Weights of a small GPT-style language model, trained from scratch on English Wikipedia: LayerNorm before each block, rotary positions.
Each number is 128 + 32 x the weight over its row's rms, rounded and kept within 0 to 255. Layers, rows and columns count from 0. Numbers have three digits each. The size before them is the row's rms in percent of the matrix's.

# gate: layer 4 MLP gate, 2048x768, rms 0.0825, rows 937-982, columns 0-95
# up: layer 4 MLP up, 2048x768, rms 0.0859, rows 937-982, columns 0-95
# down: layer 4 MLP down (transposed), 2048x768, rms 0.084, rows 937-982, columns 0-95
gate937 093:143107129167171115079159129138146155164089154138095148129127102097190162155170128118078146187094091093107099084101145158142135173139116178112172162153135112134115105175115143124192191098087223202135114136091110107179116145129112099101104100111101082144149108115144200157159122123168208184
up937 088:154095092116080175136084125106102134169077205060056123113117094175143119169135139130131125161078134137110137144168130124160095101111150165124133133122110144095092181166144157124101131111115101147129142144112110129139146085088166118114135104069133149121122232113099131148143141180134101119
down937 094:160110060160114084135138166155144135107215182123144114148137148120134182112171153094179178141110144148108129091120121106174220164150101135084128201143127195158126101110142164135134157102103144151097127154069131112069083117105115093099071127126116178152126098125213097110130158112135121114
gate938 101:115170146061135199159145178180110122129120135139097138110136129096094150057169127134152135102122129160126135152175141156201114148130176125142152110120202185064173120180089164128105108169093151132153121107122099110145158071139123184134125218107173143125150093168136086191177147112139139117
up938 102:145204123140153109145047130173155109128128135078152127133159160104158132087199053119180182121107149158118165143136180137119072104147117134140119162136110149075149077125034149079113123152112106087108157176118144138134183127118142136089101167175159123077162108207176124132127138152105087103
down938 099:121157141176109107101112164124110115104130100116220123061107097124185151109079122155199109138107121114115142089108153123122069107134127127111120150085103125177026083100084134101151133079097144105122090025134142058156159112090115148122138124195097111158204141091196162119158094110115159150
gate939 111:123117197120141156106126114170170106176088129156010132109110126101113084130146090207092044088084135165161094100151122140149143169096100145126120169132087144131094142163098135050115094232117157132149150150113136119126120081084095126044141095133124149128129124161124190089164104183129121156
up939 113:078140107133166092204115147138146133120078104116158143080125105182112177082097137091180187139172131091116120139106091092161140134156086152160147055106154176138112128118169073185142071151136066102166110127105128109103094178173137128174205131122119100158175101070091106120127127120148076088
down939 109:097195140130138157128176136153104124130063051097107144118116183136106170136154139117143133114149149175108081122164150110110124079172062161089158163139077062180156116194082141123083105152076093116161163100184110112109097131101127165095111107175122111139171092120091169101105143094070120150
gate940 099:125095125167123187137199120093125093132128082094127134149098086132083142122115113106097159114122164087079098175133089057163082147136160061141127114078103166117145121152113128211166125171136137134110128115094133087143088187075090110126150154165121116150118082183147144118126131149178131122
up940 102:154175115137086130124143126146105139139072152127126130116113129125112175147130155089127118163112120117128083154168109114105143074168123087159131133129082119139165099149086176180094114079084145099124160119022093106087136114109098124163109151114121106167148099154112149143124095137091144161
down940 106:100117112076112138104122108034165154153118138140083145063110093089098192124108207118119075124129121094121175118107103104132087111112116106173097168199120125107141130158130074170116109113093074129121219148139111076104066115106179153119210178155127097100113083174135150163127124209127149121
gate941 095:103162102110121144137132104148114112174161172195072134146118117206140116142141096084139049150079072145128181109143141131202148095143120147098167096170175030133111079128107110109184193137156144107150103142114138116093109125143185117144133139072071115150159139107132155109156180161116088096
up941 094:162102168112133128137111077111057124136151122115087129099101146112074142091140105190201123111109107128149157107160123098126144115150112143094023101018141096097121211149098107158175138101173112132144139150138120073133112131113119103067104115112161118104106148117104128201123139119124096169
down941 095:085076133152130066130135141143151126194130078112153105120118135137174115145065127111074075109129109141051147092087152092124146166134122188027097128130115143133111131087135057158153154071089137115134093178132060158125087115142153102124103140143131160176155106061182138137163118159078142111
gate942 099:081129132109156125116082164128139059135168110158137147141103189159114123164106102164130146150158144164114173107132105136133152186182124074095123095148152115108137077111148133119148086158098199153146124124121139116100186105241154056167116130193120136135069174085145134146099125144148088146
up942 098:132106110134159137127188155099155162121101148163092160121153089106188139100164178091114136110145125147135103078124147173095191162113079117122083158045104104109131177134056155119139179066182103120035148176109108185125100144064197127097142123055138120095119079145162098154190143175139073092
down942 092:135080140167113185169130180120105050073084182118091076095064090164140137125136191201135106117104107178133141094144108137145152084081094076144134121154148084106085151109121084119136174152116163115124080119167133127125104110095110123111164084104134114170156163203152172180149093063149113115
gate943 092:158108153148110204140133083129145102097164100136074131147123124036132153132147152132131136107140139125143130055142133112103112127152115155123126121117054142147152134134135131150145117093166159110120150119116123166102094194113130114130139179148161126129127123175076159135106131176113135125
up943 090:092119132061176105078124083130125081070123152113135168117101119135115120164205125157149135079147094128096158139097112109112158130084138113102114165151166166148124138186171093144127123079146181082113105134094179129108178066092069139107058154184145125112141100169076127114128193167049157206
down943 098:105175205122133137084138107119132139152085143106130112159124152121176138127133132143133115113171146139069121111096184162111162137140095082125089119130111136137096111241101087141137148070135091064143102096145139102152177145139141097163107163160089145129157103118166123183155162134106150146
gate944 101:087178121137073142117126122103139143132120082178161129095076124141097139153122144168107173111141082096181130108152103123110167146177164167175147128052181151081139138092115146098125138095102147138130134135140139080165138120153173119166168085141141099177162195120101138138129080136108166098
up944 106:158181106209140173133116115138135140138113114079148117069130143169137145148157135071102158141080101170108143170146125136144141151113098127104180101112195142114137165191162156156109099146085158166131062114140170172123163104084165132132092136151106156110155097166073119129102096105063175145
down944 100:103110126167111103141167071205126092161132125144148188157154110142135158138145159125130140134139132163151088178110147062095106166121144160104163130088109152140106094083134096143090185166150163153128158037154166157108150122083152116130114168140148153113147136119132147113098171154161121114
gate945 108:109115125158143178130178121128112115113074162095105119089139094182119103122168155148122116140078159131116079125097135115108142162165131143154171111128162151086127097158155101160140084166111163081151094129138131105176149104114126123167112197079161072089189101101077085122131166110134113162
up945 112:155123158093134119125064151160105131160160099137144155090076179142141127125149190182138092128118130110115089110145106154150167129156159042140132133114133175086083051150064126113113134165061121145147169097148131107099135094124109192103174173085127146146095138114061136136183100133117111086
down945 102:137137096125120089141177136123136152162141121147144130137162170133106114128073083016170185099093095072094134121099124113108043081111112112127055159133095169108130124121081112098112184055112116108145151136077116131172126159140183128159130133121121110101120072154098079140120164117177095064
gate946 096:108227113132129113105090075174137091134134166146141185101146117099130151115067119189130109132125149109145107143151124126143084151174148110139175152101136069114108050137075167191133134089177098204096088136139098158118135184078132170173151123191158135168120080152135064143171110118162101171
up946 100:171137147175150112132175146108104121135076114129098130072193115140112092106119130125123110130093116126108114070135161106129169095111075172107078116121180164161121158164122126114148161071120122145180149130145067126070039159141116114162148177118134164135100098102107120134117078160115133205
down946 103:102158088114097093137085200175164166048134106114118092123159153107097144093111135086121098182142128064102084134104141127059108163138053138123117084100124061121123149121129064112127112154190163130073157081117169193114112123135086129162164117133103147083081126075137172151132078084142121172
gate947 099:087186087122129132099100151144123101107126071116145179217125132163151150119109154136106116133108108109080181092136099130110074166146163147173130141118186122127119092117109112112125084083096164134152100117185123157169140092132131101050080142085115142142133070119105148148149127152122146151
up947 097:183145119107120158116118072125181113210165127129099068122122128106111116136131127131125138122166125118130067183121097121155144109125130094147121138122148171136161189151099171094094203132076145148101186116096177071146184096152104131140096177154115106102083181106132169136134089147116198141
down947 096:159054149092169120145118108045158063126082130179125156072131153106142118044139178120143150121147102176133141130123180158133147088100070139106108083142095144079166129117138146089178125123126152137136108092123137173147054091175172104106106110150243154141176104156132092148134045089096153088
gate948 113:132168168142141142096104084131134122102181092138108142066140169077138151110136163094150139091098102106072096122143153083115133134154140167145093191084142124124155091177124069128142157186208082147112128126098111126127071144174139142108163153154189107169096150139102125124147145156124138117
up948 109:136161133131075146125093124123151122136099093130120172139125186142181117178150160094152102116180142111124133158132070118154092130140103139163104105141117172162174077123184104133080122115144127122136097145144140089082143153146174073149123154130068126088061137148126121088135104126135135108
down948 106:146114124144123123166124128155109217111107156085132114081108063108128121130141109118073123189110112195182130171152072102130175129106140096152159206088127115133113124108082111062053157128061177144158101188075132171135127131178119131123123081091116107119131142202114123110142134155169177183
gate949 101:111125113120103091088147098131144185205153184114208045171089179088061188132112179152059130153164225101110137202141098122162206141145130105153113092112129180074154081110110118193138123133180124109134142140181041102133149098206108116163082133128185111131123140127113101160133161129124147140
up949 103:094181151135156120135129151176144108110105094091110164097166154142140141069117016091188128130188115172102162139091140164106117134151148068072086187142138167135108098085168162170115087120157097090103130115121137089161143179130149100110095105182109166114087132133147099192086110155119100131
down949 106:102139099089135123126117138136097039132165168162069125150127132140150133125148143095158133150117090163151070156174106089145151093106104195112126163101169084127119121092148153155151200160089115106145176104101147122123139174117138118167108093137160087127179134179148154126113109156118102077
gate950 105:168076077129108138139097101173114164128130171093129123132115106117131082080087143085113138125101150184144148132167096073092163145108100096120145094145157143090110074161122105203067164139141084158190145151162171124066140125115157148116122110197106155100170081083071096158123111123129151139
up950 095:171186099142116174133085122065105099132114130143095142125128146029113135166107149125100120192148119072122108152167141124172148185080150117068087096149114144139086236070149107092210092047154110078120118055142111138117103148115117143149131127114120115198168117137153111112167184135108146173
down950 098:191094133118147137114150138118114110115179179091118089135128159158135147059135149115102028091081080108108149113147145079150209166150089160120087213103138099161171197146173200119137143132120149083079068079200098053165097101160123119129132160134114157152119140147103111111100124145110157155
gate951 097:139149086120219154115123119114090153119159142119141114130145143096183163164062185101133161108114134107121102109113187093109141133102153117162097152135125148125124126130138124110144144148104105116140163142139119120137145112147162122148174126127124136182128142158117130116118156096105191125
up951 096:193129178112133104154142105101140149117129133143137076113086095166176141167154114144069227144173175079163141134157157137098148100111071171123081106138081103100179148197125183150106095100105145201163216122100123125132151105098147128164116174169110140126085147105141136135150142129153125171
down951 099:150118104116112168138155117106118095114140107110132124120172109141123097116113168117131211138131103111151176121128173104145133093149109082099180139134140150083000139192139164131157090133120135137085126101114102142081107176165128141104133122120119099121129142133060101101144095127106147212
gate952 095:118110138172134124132189096058137120105127142118118106110176061176100113127138106174134101140104135140155166157150167126083119125161109084136133189163091153176189122132189131162119112134118102077146124163048123058169072117078148136148099139145103144131106139103157076099143085068134109174
up952 093:128124144091160109159108115131153152081102158100131063201183151139132115134096138126102152119125168161075101153160129120165118110147088090115122158157128159115098163159126112111125145084135113160128124043153103140149114240089091127143153154120103097157054154105072068148037093067089141138
down952 099:140101100082150127178083188115075138108083198082108163085143091098111132116189074122088110106159161135111099138138131163130132157078064058148087139171069120157122113088178198104140131140133123100113144078201131173208098144106120103155116112160117110132127163155161059127091130112092098172
gate953 095:099152102099142147093189104098071094208121064153129134092146206103154133111145072151071190144110112135115123122143112122098090127117145083123098147182103110123130135056104183100084126116106161148108108150065132149161089129113128128127145110137124122136131159124113085093128131120088166112
up953 093:132101089155088126108139132084145116203177094076152161133189128167087066145115136141162097159160111069106102106194068126085079107106114138119165134157108141107120147102162104118131129128122128123135113100108134122123164135156119099123158191167145062206107049130166087131165136133147124136
down953 095:114128141125138144133045097139121142136121116125111139157189113107151168086166129131164104124092102124108139150215134100110137125111130120175089144186088124093137214183122173137102123129111146126152132160134177182105171195106168114076138143166131090114115102113108132089133116123128140148
gate954 095:146146079096114111090153062163117098143154149135166104130123069150044066080185108150117107108175168072142140117147124101089111115197120109142149109165103107110120125132098120142127143100163131145083114206093114127130160141081142115092157103079127121137179160158151210077144116086150161122
up954 094:143129155104136163147095137071127108125189080178137135162143106079092156112201119112135065152186125151111109120110113149117116142118149108128168143085107100138051102117189115107099113108109095143117070106137185219160070129103110048196143079169137112075104106071069211106121120116145110143
down954 096:109120120085101134163087124057171179141156143151125151134130125111125109125148165102156114157133134119096162105155172159121149163163136139105131161167111101176086180093114096141130115144153117083158119176103071121121203168099162126149131176115154155116170135138150116091086064136132154116
gate955 106:146175049187111087171162120135089106177213131171143128131153157101119089173128146061104150141105137097138115107123196167137118113094150121109086152137126114138111099160161125120123120096096079108104160126138115104155101143149130180161102117109131119119118119096094107135148150063116143091
up955 101:152156142115160113176102128064071144098098120127110135112181139100092109157167079181160140090163126186110152091166127044075087101077071133168112162161091116156059118072098161143093150115163128146145147164122073156101107151150143140112132137133090181107091120139169203111150114154114128125
down955 104:069073095138117159080110108138135118175135083128163130067125120134133141141095051141102101115110134116138146134155120108123081074163084136100073132140145160108121112121148124136145039122079107112118059105179084109157149134110154129085119136147163176165117150132148153162106174170048137110
gate956 091:138146124157103142142131115142129105082113119130079117136164087130098171144139084111107068150136223135147175163126097064090060167142122142157142151131172101116158066153086107142128128100173131110122144133145157150178200105140066107113141028180132132110079128125077131108126087181125122139
up956 091:126147106112138093104122153104121043076122090127129164086111055130145121141155155147161129103136102143164096118112103111145124088107116138201138122121175103097174147170119129119127096154108083115136182141152185099194135149142167128117121168139152133089103063146120144133117140103156078163
down956 098:149155112178099107069128075139111120113053120105119106104152106169125078119123131117106161160178106154094176151147155114077143194141131095150173155087073127111093111128155166101169201094160094175209138137151157135110181179112148097081118088099131125104216104150098137090125162132139151091
gate957 099:154117144121143140119092107124191130131114172141142069127078141126118178189150111154139094122175156145149146159139176144094087124093121143122130106127101129183130149133151136141100076180059136134134116083100097131116130068137154158192140078110099084123127148137156128156123074072095112084
up957 089:209156155177124118111075155155150156109114142137089102101133140121157135203127115120158067098176146149132135120127144094087095111124171152114149120139169085169101055099118115144113093205108114162101138103130108123090147128139053164150122131171127143160104140161115164136181091157141202107
down957 096:186113170085131110070123118106110154104149111154114116125136106137148184123139150084125088146160141158137115160088150154138086074105097104152119126110194114086149144156154134118142159102152145165083100129139129128104129090124151100126128146152179149134145139141121108174140095104154120201
gate958 096:079102136122083065129127061035127183151085183091105139152153127157152087113173157110117165126086117105158144166208145106139167100105113137120115161175146075160113137176124124087083143127180159169179128099108154135131153126166127117137076116143067114075063165120136116200132140096131149133
up958 095:150122150172154135146042128161133136144102147121157185122127148061120115157099141077122113134164114192133086158126167148098147115153125118108074097114139051138103116079100106166108131146138138111067154116128137124100117085137135149140118135090125116131083195161140127062166106124144137080
down958 089:163083163124097124133087125138120119123100163159127105161118075149157098117176124198157168098149109118148103130091151052153137104174134181121130065128157132098099122138144170144192126156133197116119156106138108190127143147141171168077165121130135158143076132131100146065133144155125175169
gate959 091:129111129146154121128135115191169101095058091149090129108180136083133151134088117082072129125090124150147104174121172116158136085138160131120180117157071114135125152089102136116140158111138105051092127124131107175104124138149088113196091100145148107132058084115104116153125138159088176089
up959 089:133098090140106090077132174121113176117144040125131156163136137145179108118151172209136099135140141131096150106128093129119120123101084130105109148182163068160191125126129127106150128200079153213132174157127154142189177140079145130124158092087124107169186105106123168121086124093160115133
down959 098:074119105145134101099113125096155127119088131190090095162060122134127102150108107106152149115091113116085166118161137123113181114144128128109140135127179090097151119188132142120162170128138102112171114070119136132217082170111132082152098123117088153152186053086103069090088101097109158072
gate960 106:087062146164098133183128100145141135090093134129052103139065133124127125159116146156128141133124184122171189131145130145122145088128160134116222112140153158119132091104113124121136169134115092139088120091107184156132121094133106126090135115228112149119089111130143166107166115147177086171
up960 098:165134140076152118096063147120099131117071203113220115123150148123040187129106124145068124159130121124116130128082096147090060174119144104151088123121110124103107136115121124134119084127116141124163082121155187128096172044150162154115132095097113106190170156076100111072111128178135142083
down960 105:075104126074091145197122151189148136090103106074146125105108136126146154186123189115160143123112120145164060159147137133120119144123165111123146142156146145114095090145137114148117055151113127146127076145139160121138097116119171144190088155131104104164167099138154073121152128093143156078
gate961 097:066143205099129154140112141138164168090082147119142140119183150121096138135110158097088122150160066166142092190091150140167102085164153064088161118152132104149123147108037154105034107120154096149119132163123152094102111159133130171086121133178070105102146142137147120128126047140165141115
up961 099:165129184164122129130188114167090144109162130142131109112146111106114085148124103070132139039154062146115170084063107132121085108123139143111186135164138119136148139154092127166060116161094077145066133056171149137100145138152113115124178130115124155142154143117082189107091142159122125142
down961 100:170107200216148145173146139106094144084124155156125149086151119133123134155166072126151120093105116097127115150088144077160105079122207125137149081078112103137182144153226125142092160211135121125106156170183138114158089128147127126082146076131123093126158139146095103120111116109126100145
gate962 103:034143131130133141113201091090117160090111104090056137129121136210111118143128171153125147123130131117131139133093145081039107084130142182114156168119050069096142159150013133084131192117111107136077140123116091110130114110172125097135143122103140114141131129141098154077129114152125146125
up962 097:161105088156123184110069085146146059095113075128151092089101184092096159114176147085224085178108104152137115098138088132132102119116125107202102093087179166129136217074154119174183143136170103127121152159126123127117112157088098143134157088101141157128176131147130133123125083132118100145
down962 100:120144150116096168159132140162151179111160175118174060146127098123146107137131117162174109137072054094163159159134119161138103160113108098054137126074119077132106112168160109099113117174143120160148061142136079186112143076114066132098133172143165152083115157131112143157128112167098091172
gate963 104:182125117072192136179148137133132104098160076118120130199174158117139108131157150114188180114115131137083157117107127106146077095153154109168159177179133112122175102110113135085157126145100112179098088123138136087105092172146106165121119184130119103106141072140175166103155121146139089104
up963 104:104151111162209132086127127047166120106109171138157179100144125081123134173141161155190092143133173101093063208106101186134096128142162121141160075160155093140129129145186136111164117170143154051132173125180145139151176137148153180121142130148123131118130132108113120112100086127107138154
down963 099:154191164141129111094119150113150085145188097080107215183146199125072198123064099051084150125138169150155121118113108139132084153141167113178140083165114136131161125174118139155200150147152084162124121153187123184163104143111143117090097160089106126112134036100132086109172120092167128193
gate964 108:149156168124188107118162151095119163113179143114088141157140170153125120060137107165152130171182172107118131117162125125115110119144109118173181164118082182142109089111145163112114156140101175188131125148094159092139126099161096187152167168087113126161113134159131162092114119055194164090
up964 102:156121136149162128080192092152103107120148238166098158079125133140125121090069104135143163189107090133110119105133113153180175161167104129097091148151107088150157097128194122075099138117140102113141119103176138125101121083142173105183093116158093133129057111123125138183118139094114172179
down964 098:106127092138154133123126140124151140171095206094176158126147110153125182031090061109130112102072158173113082159173113079102099114173097126125102097148118111118128130100085122133113111141146078199162081131142131149133179094169173111161191142045096176162105115105177167116133172124073146132
gate965 101:157104139150124147204098117136153105107147148114134141119103139105155171102112095114120122113120113115160078098120097133169115094150126130090128098164099112108114112113141144100144132132126085165120176125117164100131139090094123119112084169128104138156148173117147158104173055094182075132
up965 097:127087135160207160066126191121076123102138141159178158134061106092118128147164117137086140095111127150170120097143166123120120164150146074127190098151155143055142097073098086088119146104107130119114093129135181165118106117205118178129126076128133160081089122135146156123146142102156082147
down965 098:163112083073135098157121115092109000096100154129128128089114145155128207074126124123129185128098124081158111135155103112088164164125169131179120130145154149113196153126114131101079128139131110205167150110128064144077147137080132188160097141168135135093151129116185133145094134164135163160
gate966 098:132181126142103133162191102097099017115143072149147136162143159099092202104138111181143089132137169092176123143175145103161077095201122096134156104080121105077107152133104193138062177098125175135114174134134166116154096085068124141172134121111100135137167090092103151144074081093165114089
up966 105:119126134121173122181058094123157100151175136091164206100138091117117202123124171183103183139132157082139162137114099171179117168138138155118155072115119090113081133033125073150090182135109140144152128152080100162105111132130119106143113129090089159144152098152168098078062110111138137119
down966 101:133133099126169145163097091155103124139105130161134184125145113123116103123168126131115143091125152147157114066138100090145112174105095102111130135091122175152070125086162142143151199146145121161111108109155099160124120165146101045107126125136144159076159148132141127128145155100101124151
gate967 103:120077099147129140119166093128139124142065136100130121095183096075137111122154127164154180131123118167180141108194209133143105110148145135141121092120188145091101106069110079130138121134172127119096148092179068097107144119122172113089144157144148081088130080129111165136117140207157117165
up967 098:118101104179125113110208151143140103119068058124085133139144115089123106130143112205131159072084180121125147119104119122120094113119140104173144080127149122101111098110093121133113154087150062173160176137200142089095094165146158116082145134164183118158141142101154133160170138168101179132
down967 103:111152177145151154135145146099140109114194119131103148143085109137103147158142146169135166116132095126162115150110074148132119085114092138119147136133143092103160085141156083123140119106108107126121156128138120134095126171043072158167158143125094101101104112122178152149121122194135131131
gate968 123:143177145131098122121137182154089094122114150085087127140087072113112160153105172083139131092157166114115075081162091156178122104111098121146063105136127136099114154178083109113108147102156107128178101101147111122181152125155165133073141102116175124095136129157157105159090080167135129104
up968 109:148122115105104109079112118135065135161165132094171085152145116144162142120124151110146120208168137183161116098177153170102096130113088076103134133117097126132146173110137087218080082158096082098106152130126127122149101101120094133141083113104137074161138184205160119167153105159146101157
down968 104:106136131163141126127138140137140138123159137155120104122090115130116050080126116180142107122150067144127205130150100070137149134125130143081172106157112128071172118129158108108121153150095143108145068125152127153146153182137156133127200116088160075119185134127093047136123163093120134138
gate969 099:163151185122088094114151071121146210091138081143149137134127109110100130128167142132148145114110138164108141117086151119147147145111119140140169097171131144114121128157070099162153109171103163144166107114110100134119081147125141107107105102164157129112124098117165085136133132113103148152
up969 102:076125177158128162137131124168171144101176163105138082121165158118110112113129172203158127191159114160153115077121151135124140184087132132124096157141123117156101158129145085168127130130166099142147102126148128127135157170206154171131146077148057085102100134144102118110063113106094114092
down969 100:103177125128183132134155152140124107112163106056104146171088164118091213155095024143123068094196131152128175131119147134166140137128138125113097090127109047075133120198072046174127127096152097143149110139111145168116164148065154219141109132108092138130094167124127079190099141075119190115
gate970 112:096060155109108104114230127138119098175183122151074136155152146186107159075116103126149142152147156149066154147167105111108105128148142129145167183086093176087114156102142137158150086149080120076105096108126098125127106046126136143109085117149155142107164142125092104145091166120138047101
up970 109:150150131132160075185121129141139181153097063124171124147080091123130216150156143092140086097052068120123095138139107117084141149183131156119143073140085102167107124152133151147126125137123130097093153143133137125126146153174123153119106134160135162143144149097162120131091078106115101144
down970 110:174129079161099071079092119113127136094103118145108120136165155125113159115126179142179162127104130148118129148076099146092140149108094077156160182108192149132118090112175129086132096134104127111115143146115189088140120114135127138138106126139142132109139090097130169146141076112160115124
gate971 116:172169153083122165146124138208178061150134158079125180095157129081150105065081114144157165139161071131169144132127146146170139154100099178166155094123159151100159094151121174125148137176177133152106140114152137141134093144120165174126119067141120135158090149122096117129149102151123095105
up971 103:167147082095109162110196096092155077123121134079106100101111144090171146119118131129132108126108126124127119166148113074152108143078092149132098136087140139098172106143149114041173163129120093128117119074133117054116129156087158145155115073159143116076180126169126141122118088095096102145
down971 101:097088112103099171072107163099138102119108101118184075139123104132111073109104118130125188170142152112118145160104142127162109112122124104140136119087148104131134136122135125209189159119139082095095073129146144152155156102155120131157239111140111185169129144234153111148132151138128099116
gate972 093:081194143154167106191185051123122143147141087118151093153159125145131102125156112164096159114085167142112086108197152156142088126122124121105108155094092133157178102125084127130108103150098080144142145115069087145078142154124140106143169164167122104175183095145199147172112127189118113121
up972 093:175129131164093109138088135131133105173119161149161083142151146157098106096157087122153053092139091109126110121162143157151138068083084165111111104192179127103179108127159190073082102147161065097125118146139137144211131149154123064120085140136093171091137109162092163097122063086157116136
down972 101:113130123143170129156066167088098070082101121160170132170185111148116123200118154101131047131112078075111127151107146095056100119182152195144080118200112111059118115070120127153129093122119114136151114178150162095101134102173118139159133056085094176116110143142174134108210115112088143114
gate973 101:169143090044139127088122123094120097165079129190095042084120193127116127111067108150067143109147107134113144171131075132207132129110086155147146067130124121080145113145122095159135155158157082143099201166137071204092118151148163129115158132114134140094108097142121075127164126071079147134
up973 103:131141118128168184160154162113140171110119133153115061123082155143129141146107141187078127134139153173118121114153167120200154093144201092118134145157090117123127127152149125143115113155098132138153095134125108174116126097076088132146123171094168098078101151237167071119138142181094145116
down973 104:187159162149165137139098155173102147113136147121152140145086157133081163151101103132089056151113103117077140152128128123127124152112104168163061157128135125165139136188114123113139103164129165106110113132115163189085112118141151185075120175097153182116038152143160076095143142158164137081
gate974 097:147098107127082173123088121147144146216116178109091138225102103173104103134194141204171095090166163121185084083153124161110120092120137125140130134139112165165137144103158136163124143189157167126131128151086071150145136133156099124119163122098112101178204108068117106154090134113161133149
up974 101:115168093143147140085180110105151135156085100093107159180146095138174123142124147094112092150163065107080165121174161080120202126137126150110150125147158086119153144172150131108087117133085149124149209104114181089086123181107058053153107196177131090128167115168149063092130133127189192132
down974 096:094113081147132178090101154099115143154087151100132169128150125164134090089079114118125211194114113134187116083103109119171160161115117102131092165132108137068149156103165141128125123146105178114128098121149151158134104126185081141157072156170154115125119119105130104077136189081084136122
gate975 096:136122140142124090165092124151070093118123143150130133105086074140117169183116120184163138155132167138122129100115126148120116123112099120155108153139193136107154082132143138081113126167175126137116158113200097149129151127146159100173170149154163123123069118127085129177141115180130113144
up975 102:111150119127075115083132104147151029104121127158150178171167175108123164124168146080085120093181087179117095108130157090121087156129164143162094124179060152111081100164160162097107161109095123110115151106154094181159187158098143184160099213114122103101116188126109131177077124131122109151
down975 102:168092132164122094111104140102128051099146108158130091137129074097143050135148100090070106143086129149129075057072107116177162107152093144103130128128078170108155096143164163146161112128155109100155138180116100127142130204138138081197120171082139070161178144124102067113140128119101183098
gate976 097:099094099110079111111186120159114135130162170145062187118118104088083104114091133133135113124082104103059190100111153123156094137139141119088068126112130096136138138047112159138144150149134124140147088192106139122123150056155154157095101114156092128104188144135134090140098153150144139167
up976 092:128185093155164152045108113120123168128069128122105145163136114202097128102080130092149190130125097129118167166127080073149134159112138128164122176172190170124140115117129179166112138143146156166086110135145132126174165149140096133104153147138107191093109120106109145176152146174082119134
down976 099:127100125153122125169086103091118167097159100170133126138107139091113118160135148120140144132120112106178144134111116129184124061098134181216114110138075147111208148144123156084092231135093103161162181121128128117165128159126132186124146165129166141169085166094130118149107140129145147137
gate977 089:173139164089137073090081121129087038123164127150114099135086151106098151121174133103071186095162131158159119120116084069186128125135119130135135105200036136154156126128097115210110145100108137169094156143155132082146118173167170147088137098157113086145162089142066163091105125183124129138
up977 091:092089106138119156120196114157124191082110138113133110093149111132118088098142123127121128141108077149111167147109099102128167097096137052110116097060107094120132077061100130085086154148103095113104120083130097107136123141126158124135119090151088091026126096119160084150115148132129122159
down977 095:098160134146136122106178152124102096123162082154109121102124157138106149116079159132099128094122139140102150156148141111070113106137178103117137126087121079127145109159145100137153133126141086155110117126124070113144192082072129156108062071116154152131107140122143108105130145150156173105
gate978 107:140106150132140124062192114118173149098132102105120121092113118171125154187154118199150040160148172123128098204134124112131147129194135159103161091151145121154146158110186109154128112060102149100150052120137114154157119150065161147151184110078121111073089129160115110137131112135159173126
up978 097:105158132092144157089112148107107154129148137115139145071110127161066095127149104117123126139099112080115127141091166158098147123171101121076158105115165124112128127105087119165092113128079177106128136154073090145095111150072111092139161140155120087109115130133081148124126139108109154094
down978 101:082100111100100126132067101114129173134163130109150159130142186127057138192152169064147255132158139127133139117090051192179111138111112115105148105087128181149166131076100172151138121148141113119118155064124127056152164141123150058107105128167122119106162085081172140100159149150139146173
gate979 103:157100131162130152175096121196181072117155123130125166093105151129083094120141116068070082167116135154154129151149159157135161170080117119104193188136087178101117154177169118163117131053150143132132079128111108169138109075155163110174115098142129155076119135120190091180107164122151136161
up979 105:106126148141089096084141154151177159135141123034139126098152195128100100129088138052163086098105107104116202158128129093149162121127134124099034081145125110105106123097072083157049153155118073130086161185088172095108161103175135108110115147085161122161115167145125141082093096105054085146
down979 094:115142132136139141127095142170147114167107141120178133144083113129131096169103167152119232090107126152110167105129159151124172162112190133123110105129116150163126144136143115093153100161118089073104157165097155151073115166077140119145145098106135128064081164141114124061169146116134140188
gate980 112:102081114154114179157167098193116114156145105129154146130113120061106161105089115088108092109123084131095159105167080124132063122087105118095198124194078069164112100138168132142126142111091167156163111144130148094091106098077165107163092115119137084163176058158126146106162114135106115122
up980 104:114149145108092120148160104093117099109109145131094135109172140144150163131085129115122117169156156132116070122131116109153095184135156147169137160058156126166067159109102143080088132137139086067123140119143147130112122146166112085096109100116175148084149132095105144156148122138070141107
down980 111:122168086153193136114107146098068150111123129100114091144131121122143116127124150144174131176111073133133108120090153151190066058178085073149155127154214086167122144153083086078118117118103108135123200173193166129112158111098127127145131187057099087112112121161167167103171144137106075126
gate981 104:125142057148151152136098105080142129086138158099132177077235097083123135138138179124194082083117208059129123084199134145085105073117103112146099130134174131070122110122075093112146130121121099099169130193142128151141135165095083099102134183114147130054117098164134118126105128115111088135
up981 097:110108115085090116149114094174128141121153143122150171081091181120104147160153140165167120088133157187164056126121154121090095090126117113141090137127098128133125141158087130145135174158119172070158100159127137125098148140098142100047092170121098176060090100102185139129137195107110093137
down981 100:111075130120169155088201155115103178132124129096170137196137060123098127138176115171134124094161110140150132116099159173183172101091203147165125063182188218121135096071155133104118135130101136171043125079103186162133117158124091119170093176148108109114099171084144150117124119136108141147
gate982 092:122145118137166156138137108089117141135140150145143134132174102143134110151129136089085169079094123107129116115111108057135175124118109106195087105141128156232125166145107115115167111134106137164070129132126135138097176096126135160067109151142177090152109145155095113031136099154150148061
up982 097:140113108160114113091119100133128062092175123201136118136081115116114112143140156127067180137152131086168103174181164104167132183078124147199147110166144145139116187107152114178138216155158151127088126079097107095173174118132165151136104119110113144125115134165115174094160122150141095135
down982 102:093142126125165154143127109150155130140133120136156129125179081143143127125108161131109107090099197115195157123178147142143114150118135131221110096201137100134071171115112147165131152108121145101085129119168127135144101109157129131126181165081114118114142113141075122139150146114154104086